Part of a small language model's weights.
Size: 11 layers, 8 heads of 64.
Architecture: RMSNorm before each block, no biases in attention or MLP.
Training: a variant of SOAP for these matrices, 905M tokens, 3453 steps.
Each number is 500 + 40 x the weight over its row's rms, rounded and kept within 0 to 999. Layers, rows and columns count from 0. Numbers have three digits each. The size before them is the row's rms in percent of the matrix's.

# layer 6 attention value, 512x512, rms 0.0827, rows 218-326, columns 256-383
092:453551469449483488440449496574546487437475513545442531516490458527536498504559473458470469510476483493502417441536534470473461499496475453534394582511421493446455566506600530482501462518595500524481551534488536498482468607468543497433515456504523515478562576495448510482426456517454473553522531504480454492515439514503499484456485459525493488437512486457500509526507524472468532383551
089:491478508554365564523443518471448460474512504500486486495579557434475489530477485483592519511507522462516488551581524542503557546536518527467504434547496544459459504516463533450460509519416538488590520499442508499526549513492495556524470517486491497535541478505534505486564465474535468525552493494484576444462439507472502498447484499536426527487530524505493520509525472523502488494503
093:495507517466481408511573412512530513510514484477443467543512491462423519499603481549580538449509452501526510474477465430430459556486481509505485497483456435525506503489475509495560463574594416519488531562554538517507499566461528483476473559489521502515521510582505518511512505497500540517510487420478484481409520466556503495476494461500534498503537425546569578521561544512498542523552
097:449502561505496444507475520542525492483496493515466499513505546542453489528463474530392541506550483449459537408516564513502463532499538613518465514512533440425452495531443452503575452542450432543546554497492524538471484520493472550474470513496486609520539571501584517477536497480478506416514528485511489463464434498465480449543450453465481451500518481512505552480483440486541536496527
091:588533515482577543547499467491552478545526438394506499514478452498585547475464516527490564499523522446424467540521463477562469462475531434580451569521456469521463502486552568448444526541497469469558444540506501499484483456446541481466508567509521476506530487495476463546500568534536548476476464480530492518477527513475478525481499479523531456507509433432502520545515505451461546480456
098:468467519444490475543470461515479507490470527564470532559531522449497463520522523438529482510400486462548518502474498479513492505462511472474579467559401531538440515560438462567473491517505573539520536457497429427495529515516454509533450483544523495491505480558484516498545549514491493434496469463561453492508557462450534466497491541470522413491503557448569498460424532521464612506487
093:508563463539483504485515512572535510565492558567483438489458507519488499437491496421551495500468546476538421479509523481541453492487451476563461462464573560477513527443487417487489502519569528450556548558531535512482514550532575444479456456511556510544512523574468528488587460505563440488502478435446595494451483469480495553472522505500572450450491506539449448483471467540465534505568
094:483481546472421493452451473505503459455499486528503564581496507534474510473474586574515521470508533514535545499499546546517570583577508437578479390484525539488579529565493562466528517526528467538455498481498476530529538539560527517576450494525499561513538537516500518468471554477479470487496503458515577513494522548456498568429513569456458426481522456485565489479480500541522455501536
100:474401536563510568422519461462480507463526507501534570547414387501512544521496517535474564484532453473502520529450445474505484468497497484451477527452480488413574486491557513549544477508472465527484478527441526513483424471500501482450471488613536519538505532549527496463496430436473361419455491519472508488435500576492518402513503542486559522456504450426518468493548527523516483540599
094:492514501414483493437461519545562528521505451507430482478557508498527497484480489459436527516596566515487503514514546492466439492529493575497488418579505535478457491471523462505507462517481543490565463476530560496500495548460557501473598515524546530498495563509496488495427498429434485548478393455508606510552472491439505434449530540508384515451514501468509495500511523496562489443452
096:525505480494505454506510500580554473505493513456476470490517483497515473556494463488430498432519508432527509478505477509522538446533472451504497421516474493499503496511471518471503571535472477487510451465499501521502471531492471517426470482521523495539537495530532543498476494526479532496583483463466449459457529476514526566508440477491494532549449483506440572458461475555507530562575
095:558517520523574497503568492496472471474592501478561491501550502479535529506573473479529469497556540473438501449515536491467551480438482441515530590497485494463527533511545432546476466521517556463500513594522495487548522558491565497497551503505530481447500449535467535488505484460492437465513505522458472527500550495524524509548498457486474596559464485477495485495481473463482477540514
094:506428518451508512504511521490507450438522447474421553460445423487534437527467475447498482498469415506544489500480475500516510508525447534499513515471536531492559549495504454475564440426484574548551517483504519453542485453491517487460531477529402506476586530558534552492534434557554576444529497534516490480467447419547480493497528498511448475502513526421428459595465518492523564536444
095:517574566537560561450504510496486542508485439454488514513517477502535563546502485502473537536606468476498541481485516525449546514490490567493479503558472494517511491561506524539492433459463462499447498511571518546541514461540485471569445555467512500511511423535495454429403512502476464494502504550457446504522461442488591568510510542537437484576534469535562520509473494456512471572489
091:521458490470511515542464462498475511489548551544483511550528481487504515554558578505480491400408571587534545529439586493533600505452509479548393518372526546456574501524515518445454553615524547506501509536544513482546436449532516534485565551536526555518503459548520508607423491466488420506437398493540476495502560529472526445452470482483524593554482461472584487493504463500458490467500
092:524451509565495458483498499464465448502495456529620493485567564529485505438459465545544515560449555516440513519535463497496553496482494439433554531509498573470447497509493525494429501463490471490464522492502533440509600471498490557516506512544455480573505370552517497551492538505484504491526509529410450545551549531556513478459421499531473537516435514562536478438471429504533479498469
098:554504531575512456562545522521537501543507643483447431594460560505531459587475439398501458507465487448532557500533451553500376432475488436522530481505447482462583557494508440494535504499543500501491479435490458478482482526501516444475505427529454502502497484523532519470563552573487551475524489526527496468470555423519469524457535479474615408551454530487464530497551439498498529557570
096:461519501528450452501503422534445465506484484512529509540495554502507533511397475539522555502466452544477495526528498405501496564458501575544477537461471498497542485496501568468543391533522569491439475504537565447599482450546484480508497540552459485531521544437524527485473525525499482524525468428487471523527561514502482480522523512524461425557505525508505411499457500482553515462509
104:528527531476491482522510518529460533544477477509513473513501491548480463473493528435529528471433483450500531544518493525479414475457517465440576518561469449455530503533422467477548539415447467553528482434493475510463566511475455446499437497523492516442466495464459499451537566496506558396520546472490519518464499501527465487527468408487534494438547513549509541519501512526492489511526
095:522519410501503527527471490452525511466574502522487447541556486501529518521455491459501538504586518585454481526496461471482523479512540468473485471501451473505458528522534514483440471485481519495397482498441544482534475396463519469512539530505458545570505480458531500450461540443521453557543511473546524477459529509542452432453488548505465455572553466484507563509493488524485481534481
092:502533535552479430512474583510408518535500466475528508427561489490469467480507459472520432489471485449518463504523539426505452527529486544455505502531575485432547455386535496412513561491568549497483515468485508449507532509514506473458497474456495462544451547450496515488475438552580501493509520526506504503453456464514464510520475451517440517514495582530496472482500529469557407498507
100:585526552453471391527551489481453485543432561464529471497467558480494477498440513470493497496443524481615565544475482516583465459552532499560541502580508535479509466515458509477526504564507467525587587445542577424528473553474492507515429487439504479514518454512488479484523476480549565507516455495504536457486482489462457497444529443518532463493462507531458520456474505476465504520467
102:493517512482496504443472543462476463448501557428602523472528539475514488531541490521439556472550470554503511438533475513538583477488609474439467469493473457496518439477543578476508491518512510554436546503457485565560489421488418490520541450416521469499474536551565547500466508481424432481483573456442503556440527551506517467536498563492452512447490467428485518515542481542498435467517
093:457477563462538513472428543531535595472546433509530463488530517542499500499572472524519504470554488488528478489525537539477528522490517480485487438433475512475518478498575514513571460371468520508518513520461458538466498440467535475441559474509544464412455538482536537542534516498474393536457477520504572479481518538463494479557482463473525548456556513548543487504461528462538418493485
090:443527468438541507453511515496435550490501518498407446523495520496493444522480432485543489475482465536405580521473486400502485538483551545500577544568527499544494514447515511530506469539518542440483449523515549525476459479490429487488475498493527489461404490532581509523523486532480501551466497620529406507426519550497548395513453583538523526490519526549488443469509515489506443548535
096:411526404534471487496492532478487511504511449525511562499542575468500497470482501446546469526575481505466469516479528473535502465514472458437535525569565532578508476517439500459483492481461596471495499545448426550494511522540497440576503450478491436573493552532456485551444515542512583585521534458584455535539534503528514458471511519564497445504527478545460534570447499498503499469465
096:466408526501494562539579480573512555505481452508509553473506502554539498498494543461432508504550499479514466540443553417458465488493496535535464540493497489494563568518454525536532512477510488472510470464522495504487545569525532455512492486524553549517536478461486510576501467538493539449508523538512478555509521461497479467521515504462549534480539484507486462437414511523486508524442
099:582496475499484499479472470453519516437521439520566496507476494491510474474532497516482490489538428499502568552471489497486614443541489498478413496513543511510555541508562470463516465545480477492466550515514568556468470552456481502510565498468565497520501447505474545473446486484515504570525493485550520464507548466458462551441554523459486477534441509474413462430525557485576464447456
094:493478509426525462576411441469492478498454554553580515489387465487509479452445501524465447588463581535467391482538396475425498502429520511532421472502541567510439494468501476541498524489440487508472470501542398517502518524519534524475467486533478415498550470448579507462546575489526522445463501563435408569522524475476529520488509502403537511501503482420438509488499531529492536512474
095:479502490520487473468517512510563474502488509502369520537461510535499555560460462498530546483490521427497522463532524523442547478460513497507508438508533533460481430473475529516465534451442485606500420502475515567589510451450532504471503567397503541506564495587525491516498493476438475464525484432520473434476549477496551497458556512437454530513452442521488574546477492530496467542577
097:532515468450508606423461523539545499524456438587578480493520515557558489469531555518461558467466488494548490536476486550494545599500491458447513567510495478518441510525509546477542560568553481470494501545462531494379461556514553519557490448521579551493520445442490495465488565481520451497554512533504481508513491496543498544527515478533521540466515440490497423496422526511520398503491
102:495495499456510533500496469531515454500468527548427499526515519514466494559518510479490482450462569550561552413542556546458512522545538547507494438501583523507541543517505534460453507473446487426503414466509475534549621485484525442448566516447537546521437521468541499466518483506489441524507548489492593548543523539485537468534512481485429544447512561529485510495433441530491491431492
094:526559514621421503479498459501481475475465572399473480479474490505515517479463473482459491518537453511549452582497489499526492490494560537518512586532497512488514510514475468467502461503525444508493516561595515474455416529522538543473411443519514536510501510468512477545504487485471528513547416472488489513449451437486560513505535477481477447433519468405522523484507505519517566481549
095:509483465475507468499486532503506532476464490516469516533545551483549405483481486502548481482473521509537516463530447517459517523514508533448506533494557537537456542509462530513498535523514578491511518546470564429453525503470460476516532526510451499560440504495469511508482565438592509472468538570510428538529575489451440501530499446438564469480548444530477517447505529532525522477532
089:460565476596564528476478490550452556564499478531602533501548526524473556537539527483416542543518603509521495472524443456556523437498505497415511464525466509504528467510499486527512495507445481533492529499468555477448500441489473503500510439504483472547567457486500500480510477455476462471499490492490526568536485477462466410476437518512500548477516491492514554494483471581507489504493
097:522506488539598447491450550504531581506488559495529423575494557484507444473528478463549433512520456507564578498530506495455569481519509450454530445511582457539536491557493485513476472550509475509471483493446454533438445508463512516535436467557495546549472482511529486497473545522601463501514541520556449543459513465499475508463423536506496488476444467522521522463510500476552514599485
094:361566480492528488455502472453441609500521465446419425565503528487451572551444432468474505486480564486499560498520525545493513579539551493555517570473483513549434481464502515546553452531490517409498514556483556490552542438503524497478500543555483507486519511504484504569453498438540502621506515494468462449514564443456546522521552532562493493486487535516556455525450465430519471494535
096:518474573475540477420538495497476427549471546466471477501465435523468513547532420565515485469466564423488563508535504508499494378471532538445489568492448513455483449467469470489417473533488531501516504508548523467520509483488505524534478462453486458500476504479494518531528551486480540404442442559490589529510479540503485495433493525483537493587445507515464484503530432510487526445494
110:487453497393485481528487466477437559540532456391528472531549515501515443584475512576528511461496451515539561445449575438448439516426496501517521494560433463465478505503513478512498457433467511503459489477412441525504454491513492548537518511534455465481468523486458531592513515649463454458416433444527530501497492468487488497543493478617504567487466464544495521504485486533453507525474
104:439410453421572512428464507496503558479447502502481494442512524460537473515511556488556466552556506559483588493476571512485510504406508501481534509484486454467469493427468575519469528478472493485505550449503452493495522438495444527504486508446439480559489572490416479576477452492575516505513435412507525478462423455574448484472545549460571508512506494421524400435527467417461465506450
102:513585460493497500503484540561540521532483435532497481511494469514517536491515505593483480443531558409486568470495473573462496567528511394527578485488484492541487524456516437495496504526460523476575509529476493497537542478474493469477446430539500472559522504505517531498466509539615524461476436470476519526438547532510529505546444498507515498542535545468566481487510449452530512499538
100:563499486550452463513504451501467490460493513433434505480503491539518515468524534479550456448495447511513442490490595526508521532436466514520536547491461493487503463494533545559488603546529496491439441518466532405499431522485530545504475490535404553462488508533523518474517511567486520564544555482499526488491502565530454491478473530507483512460414533531512482457468539493502558506486
111:557465468530414535514449527509480493540521517543512482482478441475604457556491475479497492441472480517518525514481495510432562483545513457478526489493480467536580424513585543437496496547493524523542497516543517490512539510482575481525457529501500561503528520563550541411493567509528534494595539512489556441566525504484508529511521380485475495552498451542525488417454489500609584502531
103:517485474485436509474508515512473533483477486553492510503535498538588508513547502479550524508475524461469522511492419513436561500478551414493478534492464469485508487457494485546503557605495557496538439433498502454573540496537485502495391441489545449474496517567588563476558543488454485530507466472561573515537495500551522511547566442518522508531543491479515513481513414532539525432487
107:519533486479526506508412508505475496476457476572538502516497493495516494431504509535536558589485450534550469526404546446504484450456511500460496542493512486509477508497457514526475535497473569486565562542477527578486530538501466497448523488429519449500480495452516447455500549498472534495551417501539495484562510441539527484470497553504490581475490533469537416462422492513506500539447
106:485461556485522602513518510502516491476480473498427572527525476467490550583485494499451521457487514499514492500501466533500533536458537462542520538443567570517507361504534517552547502538455463478433486513466434478552486541538572505465487462431498507498524510496480556435599516581516512547487489510518501471459492486597467421527530519438494558496516433493483511394470505544492528491511
102:525507511529513537552434485544505498443499421523536602553533472482488525490532561470476437582475526511517496525503472485520473501562529501499492490483520482504517500560503521571498490493494508508524520513523502500499467492493521518537532515521421525516431546452434486525538542520396519468575480498451499461543570472435542541584562487556490507489489479469468388570411521397448461504516
105:493538510481497508506518532534577551454391538499524498493524511479538506531531495562544487370471542503458536605466559520483501575476549466477533437431425527499512530414528503494466528517501447497521521467508523482470430528466491475492500487573447481550500514507478516405501560539630582516504494485545493588446476441645476596475516476474474479482517493560486462509492547546522504500431
105:479497464583444607513436502518518500487460546512513519524487459444498537505563468515461473476497548497533469483528524511529440466484540471507476434505602469463427522475530567461492531464521490500540438463510558480523488557542505478499464533486496573586538463517527438521520529505625496517532506528457475473451447436526477504534479426464428482488530514514523483490471485462552497473499
103:551491507502502495466555555526511499497465532455422509514495477461513532535486608411509491554485422442446455582512503548457403542454542522402469474551486573515559494439562451542487478539518485487433545427521502408490474438505552467456510534471501473498477477564564448456537565540469509546531446491513550533501548562523539506526535464493512505493479508499511485578468459540479504456509
106:533488519456552468521477485549539499575524495469451495512510516543536504531483505525514492485460504504488484509554473507473479434448486535577493504518482509595573557475521514541476551520532511362494531505503517498576549440507490586606481538514460477537437547500542462547465525417473405483451450551553498555522487545517502551517524435604441533478491496530505531501602557529453512486566
106:468519496441591528457406486504466521548545537524471562513488482453457499563493444398437550478459477476495455451443526548515499410485538512475491513492553501459492461461444538455501463438473508448458539487517455480521495411553529458525449545466542566481488545482524553423532473559530474490512425540574475578504521523477410537495449487506470533528489483549496526505515489524485467443552
108:546499495534548455513460470506512488493475473551511509510443598529480482439498492465481428528458505510493406456471506460543533414526499527496485431569501605539450472549481446512503446448581502505510484540505579505483523529542589551440551518517495510489478533466546481589491520426502506493459485429493524498423505465425485443541504435478527544424439462521463504559465507553441539508494
098:438484497534547443540523511550585479505542478475442480590533498411458533521525555561515464476518539455511545494457462529497499511502501513433549495509476439443524513493580444470512515490503472507497479500481492412490605431489547516505536464484471512392479464499526493546472476514480491516489458511425497487539542523525463428494514546518472536501493533481496472482530542553543503507527
100:454521484535493548489538535513489501425483542561417560534486507583510525495497442538522527518447461541467457427414462538465448523504497498439524490530592520587418453549490465462487516519551438511533386545432513498540524493482508548468494487498461468573468424530490512542488565449483478556518518565490502491510513507529484480472501462465514422503510423549417484516502433503443507524540
107:463511485516480472514580465526501498461529451582428523469442449462416457548544540536545617517498547466480444454502518475522551514491443583445485455484508491503457534478504515447455449508505488503542521590558496493544561470471529522542469487560505502493487483492556533496534474441460600496503565493526474473551468468454548531470495522493407551476475533493485497446554469505567485517500
100:518537471440533500499584419469526464535523546481597476423490523548546479467487469499489568522459543500488545469479413427506520421484461485556481491568531518462461525493512443513568437470535470493481572531511461494440507436467471540507463420495528475489485458493495491481405446440484467502483510464486450439573454501395506504517432435547496498463495522431488533492419427506445491500473
094:462531549485541544516461512466445489431458439562557455553524426502489499454429513516425531457517508486487505487514399467457560484480455480507538462495510493575560456505505491490582510514526471521469528540511479470519494465414502461543585551524474514529558557508427472561497530441629553508455471477491537462569469506512525444419463532512550525514493529426475466467527448482479532601464
104:498495498423540509404494567487520530459514501441491547541511576523502555513541503476512485518490487510478557541542505488466510520482443495538518523409484563485448537533514402563548441502492541491520548525516469510467539544503463535468421501532468440449525524443525502460500462513417523442503483474492436589563566458459441469547528456474466529487452520467493468533496559546368438516450
099:464456438485460438488541505504525504533566571411492431462516509503475489552425457519507464484481501509483567463536480574441494493486510540505520507549532415534490516506529441478516444478543492402488499448527502441543565456487535516555450552474420487512517555567466509594493550479460490455505508525478496509444526528496467537523510506495451548527511495545541448478513430540514497491565
102:531454531464569521497461495554470559500534505542453440509496515529568511514484471512485468522448528511422556559549472435546512552538510490458486465508531530516521531552471460530551459632496538507457479480454510510519508443494502547523513476425483559507534468480513527462553511474509544461515481506571431519607528551491547574519527403493465502466518451477494539447486509460562508437500
099:467584495481552457473409525516578581516488492460549495508468553489481585490544489463547580576526463510442551504504530479479405516520558528457505534567426424463531565429471505522449504466533537455530559472527469437552564451496411431506418459431508547479472513524429532441525524553531589481520482511559583574555529524508493511482477458522439470468555560444550499518525463524485473442520
101:420545520510582510561547534488462529454495504533510522518500476523460530483429442452454549471534509517577527480493494497494477472510522562542542470468520509469517462504495446455576546426537535524496532501465500524503466508417490479377537472451502474510450487522495487453499551486602510496439446479525513472516506525477532456483465468495504545537501485526476491556575505503488499515483
108:457420574487477527607439577441501475467440588482483524446573508476502503503447462495497533481504504556473497512507486433470533452525475474474499484483564404544459457411493495464586520575518523508511402499450526564507485550534472551488471528443459513565526522520514479533472494467446499512570561487407412555476484476500462567549511517434502507446533457505441485467481505533446497503413
099:632493539492437516476513451513504539519477502497523552488527584552495468453515527475507453613444519515545457592480568530492464554521535538503449498505429566535500485451491498523436496430473530557505538529558528499473506523561480498443496570556502509500432523576457434512495492483498483477516476424527562473560498468497478484429405575471444501551513477489530515524473515522526506565466
098:423431520435446509562450536459451554559519508410525525470527395434476499518416475540557481484543450486477511479482476490428430490501504467434470527456465509442461426485488552460505483574504501477528445460464497529501454510537489464537501443469467470468462496528470517481514589527490496503493528532504516500473475440537569536533510481479501525482486444549495473456500460510523518525522
102:464540521511503495555444507518426472472515534436501492454458424555477463580472506508588534506514459511470512494484550521464492562448527474499495459521483491523541521484511552476511494493522485522426541499513574490497555544527484446544552507509535538458514545555483546468480458488463495434525464517560539536454470544535529465478506479526445432519493423578476476482477563539470533482444
101:449451495535449549518514546562504513475538478512459527452531472470454591523472514489469456523575576439523462500500462532521525564480430506457516526478506493468427575503511463482513495572486486456519504489456429507503558438444526517437497536507478476467510497493523461463471530449610448501513526482466503520427539578462518462523546541464513521519532469503494560452544516420570433493586
100:537536569516498512519480532521484503470461467473459553476515429529451519528581588574540501474485438458435469472453535588508580534458487433518481534516478555500495437577497585473490501512477508503460466518409475516576494498448626514563499495514550474485489531534534501457501557493502505494468440513474488543554517512502490575504519539535566489498443451555481467542537461523466495483573
104:516518536468481498520479508517443580504477586429479450506488522522461413525483514513477469539524445511441561471528511444501558596507474517467480490520495564491504479515517578515534551484475496500482455577463488476499539522576525485499555536472495533498495475475550503382481445466487512363543554556527491549546444509506512537470473459497430495452477502476488482476607528544480503482454
093:423453484490473518474559497468468497473442483457547486515554517541391541459498422504568413512520494491460520429543464558459549524374473544561560506491476515464517499524526481568493479427498461453495505517515473534496448548499452496434496506536476550524490522440542465509458409547452497464560505487511538504452548469512501374452446468456520507521486492537449477512578512517479507508468
105:490530496450523560522480451520478510479517470537540485445510540532527471542436445473436416486538586432468476410541539489527498433522557577477432461472554510488521529465501518405430447516534513533554541506448522562443459478437479556558533462568542473465470504497509483596440482543400488522497478536470489538439483455581476550486525456472462485521481562445498500585464488452503475494418
097:566479506486485506454521503433505535511464541570470488514522553523526483514458545531458564505470479487514500506485531495440469524516559531513462463530517483495495503475476534418385492519551484518471560535590459491494499513551516499490456433534475518472521484511476501447440438519476503532482526495493407449532427486452386408499487454449505434540541552448461506521513426492467486527508
101:450585531443492513537412536443468490475503538453497482526536428514465532470481527503562502540443499567532572517514436494499454471462548439585424501559516510546508515456413550572497518503472491491581492450472532546507537533395457468494513500431526515497489502514568515419468490513489447499535541484505473520446556475514502480538454547502495548505497476527483487541526598469495495462491
107:417455480502385479495470510538523483492541471450541520509432499498468527464453479482544450492541493519565491512509438481500510496574527481501518503484491502441471559517556482534507487501502533470520452467511550494425544523497529526471533530449444530474490443478520457598515484515478465450490519476409550486498581523497549507496518507525505446496527503533519483508523513522533598491445
104:536459547514518462467538440417549541596566528515552500525479545508508489516442534516476509451458503485485514503434477444452456644497589519520574444514437484539499515542527540493431486512560466554440404609487545490448503517563506504456544501576460487457486456498541514491482484478539494458459485478486496494457540525468453512483505460457543490494484496500458502497522483534487463503470
103:429460487492551493555471493481496526483562445554476449400514505512532498536439428414458527453472470537493445473450447459518529425476478468491517510424552476534487478520486475490585541505491589461573494442509497520524420471476494462529523506469568484477541510453557497600430534529465462503484504523565546479457470470524554481519473435485520492481600543500539513502445467488494539442513
107:492534509521466488523516529485531534493490485510555434484554533470493447502583578468573400563503498491455526508473555457483456502491492488528582556534451476513526538550542513549458498459412427445507496500481498515560475539525499449487507445522455485503465474516535438460510483483522453439497485486419483454531495475462501525568486444546538437405486501524589471444525519520458485495493
103:541431558520534420492498483494538456479601526485492397468505523485578436525515482498536443484606510571461489584456538476516530536503498522491547499498486434553497464528455540529511521502504492534418401527531578522449533481514546520535527526437443527505528552471426431553502475468489535523544524493502491468492502527489416486471559473505499516524542454512477533445454440434497559474465
108:508450514519460480566472523511537483561459615543495476487498555493542468498535496499521442435489491485451588526507583476497485498562545500468549573505532463500531503432463520474459558449518538541427516490476513534438519494454567536478498483504563494488471494517499465541486548481451520410575486534518483518525545485456544573534498495488526513502485521522463504449471428471495557477565
105:526477531529542470478552538592491479422556527536501460468541446509450583513449537484549443529486503429529461477491540571501570512495487495510525506469473520461502513534476528520519475469481467516515457528552570461507496510539460529476539596497469495464516601495556496489483478496510522605506489432477547534545519484432502422493480525499527527452472426532578477497434487551407506539464
103:465518533514472495553494536508526538501484487490443505475518500461529498527503537458457472476554542487539535500506493450460503581484532487493527557495441428486476470466567460503565513489535467477501453470468518573469544416502467541531558463503454498407510471477399551503470464428506478420509476496476471504429481457543540488526539528441460463565496497474490547446520471489489471468457
103:521453539488476521488545488463484466531488473427415411519557507549445454446471483479495428428475512412423501415511437408454546470505528580479491442491507485514536466505534510481487511483453386462459510492498507515436521408524539454497549511532503516384491433552524444453510538435505438474546512532479512486474495519503514474491490475504532375482457562524498487498432462552532494495438
097:509517487496503441462481518474479492502543483503459503418492490494555532514514529485510488542473494501441551482462452542471511519487519415479564461504500543470478450579491432516504553593500499453534468487441450508479531555485503548501541474485471509461531512538520471474438521560567528540493499532500512467506474525482480477547507411448523520516478481551441514446463479513477474453506
106:542439461557568541444546463526537545501469479512503514527524538406443502486548453434456494462478537471415558569494458431509498537514498549483512400424489537524479475576560468483521493463502499528401504572502538503500519483530567532444547478570474528514497520469491544567569547487513569497479497467488526468525499554504475480525518424427491484463522516432393497516433549464481431521499
100:527480501492487551538512493552461504439408538480486533522465495532439510489427500572448478430528471473483530482605442509486534511568468587402462481520498563459509548543483507485553490504494464587483452504523534522485508483549480472506450478505482568494470471444506476490492487485527451468491529519459478548531509551467428501370515500499462526492483533496494469512488459590536555479522
109:491560481475496476440547492512555478502460494481533592458507525559494504449501458535509500505490500507501471465493481517446544533445457562468503515484448453476392484459481547512467508549503510506559491553446519544480399489517479521494456498477399501523524482436487492525610408489516440533448458520503549573408496573466481457440457535461428520525526518452531542527512482505535494471462
107:496563471454484524461460389477475460521406505476521503552446477485490463499571442445546502479523463506479500520489543468555520429487503492484476510477506551491481483444527586549494527423493453517485469527528538488506484507460469469551519413475556503450542455494548515523572445497481554519538457491476507542505481544498559516498459500469440488496524501548476523494537451470525518436527
100:526456503517511575556454479488470485509464415517523445494535589516475491533531435553518506456456484525481517451534462437551515443477508462533475512418526568556501452528456529486535577452471489493440520440438500563536390531455590508535522443463528514494493492513430460575520492484514498507481483537512529461446462469547519515503507455531531506481523531525460535542476476477506515461535
101:479504465524533447448485468496481570491446499535430483466488488513540499594526478498546485511502512499506484558480508505523500531428507490539491508509482497587512477497528566596521559435483421497502398520536549508533533522478453499530554440490490503531474505536515491513433504487554464514547428449470589478509483515486527491542570499482470435523488476604473516457548460518468503424489
097:424510514479421531466420524501476435472427476485491558537494429486463470503508466526468540577554498511512442510443469485477450452556557425488519467544591480524496508526536497520502469499468508527467472454516513499526527461524497510481427492426447513549532479493530455582544491491527543444509504475424449504524496472438496551467494465473458475542477458520454452438481526440466482469501
105:488516513452502465535581530433502505502493514412554493555494561513468435476507490476504563447509461564548534516554494445538467498438449485468531531542574507541416448512490549533454544504503474431520445487528483520553439480529519527504490509498438496485444482527461486549528554460411498491468565613500457517425538502490500494535459452519538486477520503493459558512538496535501535447475
102:446512517513488516530444495508508547504460505500460390491521545530544513490535423550413469510417557553534449502505517494528489446490496442534504511522526488479414508443525439495484536520523531417544523536515504528523558547527487548497502483434443487509504466524524526425461588474490473407544544559510507473487469480441523582557517412450519449510502486500499531481532503563516549474509
106:510511488537464575541555511465506550485577459569522470542551518482441530472427452542515450528565530503450440533528523555463476480517556474510528471492521489567452570533449518526459572523496581525542452437499454499580580472463481506553458471531505533503549543509463496536527575374491575587496529495535494511475508566489533503483519524443484482523445465485479495546569473472472475418600
109:424513529512558505543466492568465495465463600506465526455492544522407503474518536579594517536425416494488554472441548479498463514527493445500482454483524534448482495477512535471465430422532438585509550514495518508533487507524505515423492483497485452536460445476517493485502512541491537451509540495444498514556502469492459479511554435500458464449459517427421423533515460493453518462500
098:539539510502411537546531562482498523483487481503506460552584489484481485414497517511461463488573460505505435477558566485524460492526474500540524445474583542480544540525474551510522532563518514499467473425516542535531488479503488515513556512506482481487519501495474490516511429470435481542510621601509495520496518577593439414450525524435492445462528527484422473481518532453499493462578
104:542519468449510463541542501453498513459480461612448494508548449500515516503494448448485548482535529521406517507566475490487443540474544484557589479513564485563465521552425503536438568488494531505567486417518483575523452446475451473563516422525462516496524512442487482469529468544477481493471506463518504479455538532434445532515474476462473464485570540491499505561447474443482517421456
098:482511437542441500506506421477457447475527446440396527452493470516526451465489494481494492478519412427533434453480541517477513481557474499446488526541517456531424503576576504505469474514489545513480542525481478500483493492461595480452480562456486517496494459518499546534528511499446501525524535522524574428493501566444566423455515586490499501464508523473483478513507517531505544464517
095:493492501555485474495518513535623550513573497510519496553498491480464553414484538502447441490552457506509521536548485516447429528568458492498541497508411481483555554574487510513523483472534473410510538487534489499490535521533520441492566514475507577492519500456460415490646551483456592513488492542503499478520545521471490437535550452498471442455487521449482522471572487442476529477491
101:485493489502471511500510487548499538517453537570533510503492529488535468495579448519555552592485574514519510503515515486608496494536527536566485457414486503510491469524476527456489504488487490503534566540544475554465473549509524488510462455577502527484430484461496468466537548416551478519562496544489433426505432505494467550510504493502490412568526521485488433469465481527511498499519
102:462467537496496526581532514465470532387544466469571596484465438462512521480500546509462619515485489484487526544521457420469529538535549454502455467502489523472440446510506491520516514543533476514569514496513496470550493532501510509462480500537478467492526490466479544471498484438469465522479521500511582402550489487506503506489574466433489544388544495462468525505513552590485505496520
098:551481490485520461463605459476488560536470461477543534484434488507512469526497515553498487538543463492540545543561588477543530459516500517528491470511470546514502496489492464418477450370451537497504537539541516525459498478482512548444503547467523464507474473446556505563511421487424562553532463467500502493620594505460529473532523533520481484585508527488576454538502498501498485530451
096:430489388457487503491449470525469478494521515490491584524522477450452487568508492477551474522448483600437548520554456436511518479565453534491461516485522560563543555494490480441482523499462462445498494401555512470541525519501409534436519480541423498466410584456515529497519471565503486505536502489410484519517445519447481493502463494501467419543502557544537560503495505542465611481478
096:449519538468531577613502475518479531556485553518473522503491505542466479511513456543480518556540482544515495498450518501522560490427554472530529496467489486507487449534492504518456559429486438508495495441493592516438489539506503488557484547521527530478505486524491556541549562491506516548477508487550441425539468390459508553479569524576568492462507468506534531383570465543506522485505
100:519417491520515531503512442430496477446536495493542536580514498499544492501457502432555543478525571477530518509477451480426509446520525475509449470558518460481447571562459499591544473535583449502500461439480433444476565463530553406504511481506511501517459470515512541427525519502530495489458501497516518490476439448539518518525449503527537478564419454456631448541544558497500418502476
098:491485480427484593483458509465485543531523477466550508468543446458524459501487435414454444581509445425590473493508492464478455550486428502490547381548464435511521484526536432493484421448449504544513501478452484512497461499478473519511459527506432452477456490500473403422479451536518514460463485462505466549544525438442479461438486546498523388514533548480484478542476511531524564516485
098:554503470513520498489483532451536411499474428450529491482490484504604514486398468513513431510539505489485439475438527495418498491523508400494454471470478453483532563503589522516465428487573581531433625473530516489481434494479496523536504540573485484510466482484493484530499508531508576434506480571489497549466508520472524533520512497489458502518472527466545483563501520541490436487562
095:516470540558530579432479506491563491486540459461576512499376531558495553443487465432473574512504474501491571544522524503475540503440512620496525499464511480531539499494556464472546479488505518540519461482502466496537554499523510479543496506594489533481539504454536514405413528521537476507475559556497485454501552475451504490468482523566567451509545433488467519467483511512545495500528
100:527532386554498495512501539518575556457526398571441470519475529457532511500475590487481502517469436485427461475523543518510512452506479527493437447556475469483556494423496523524540472544479436482535496512539515544549491489481513551489477467456443484473461470540487423521470538515493491567450491532508501502440520456493394536476531487481505396513497535542413478483465451427505461501470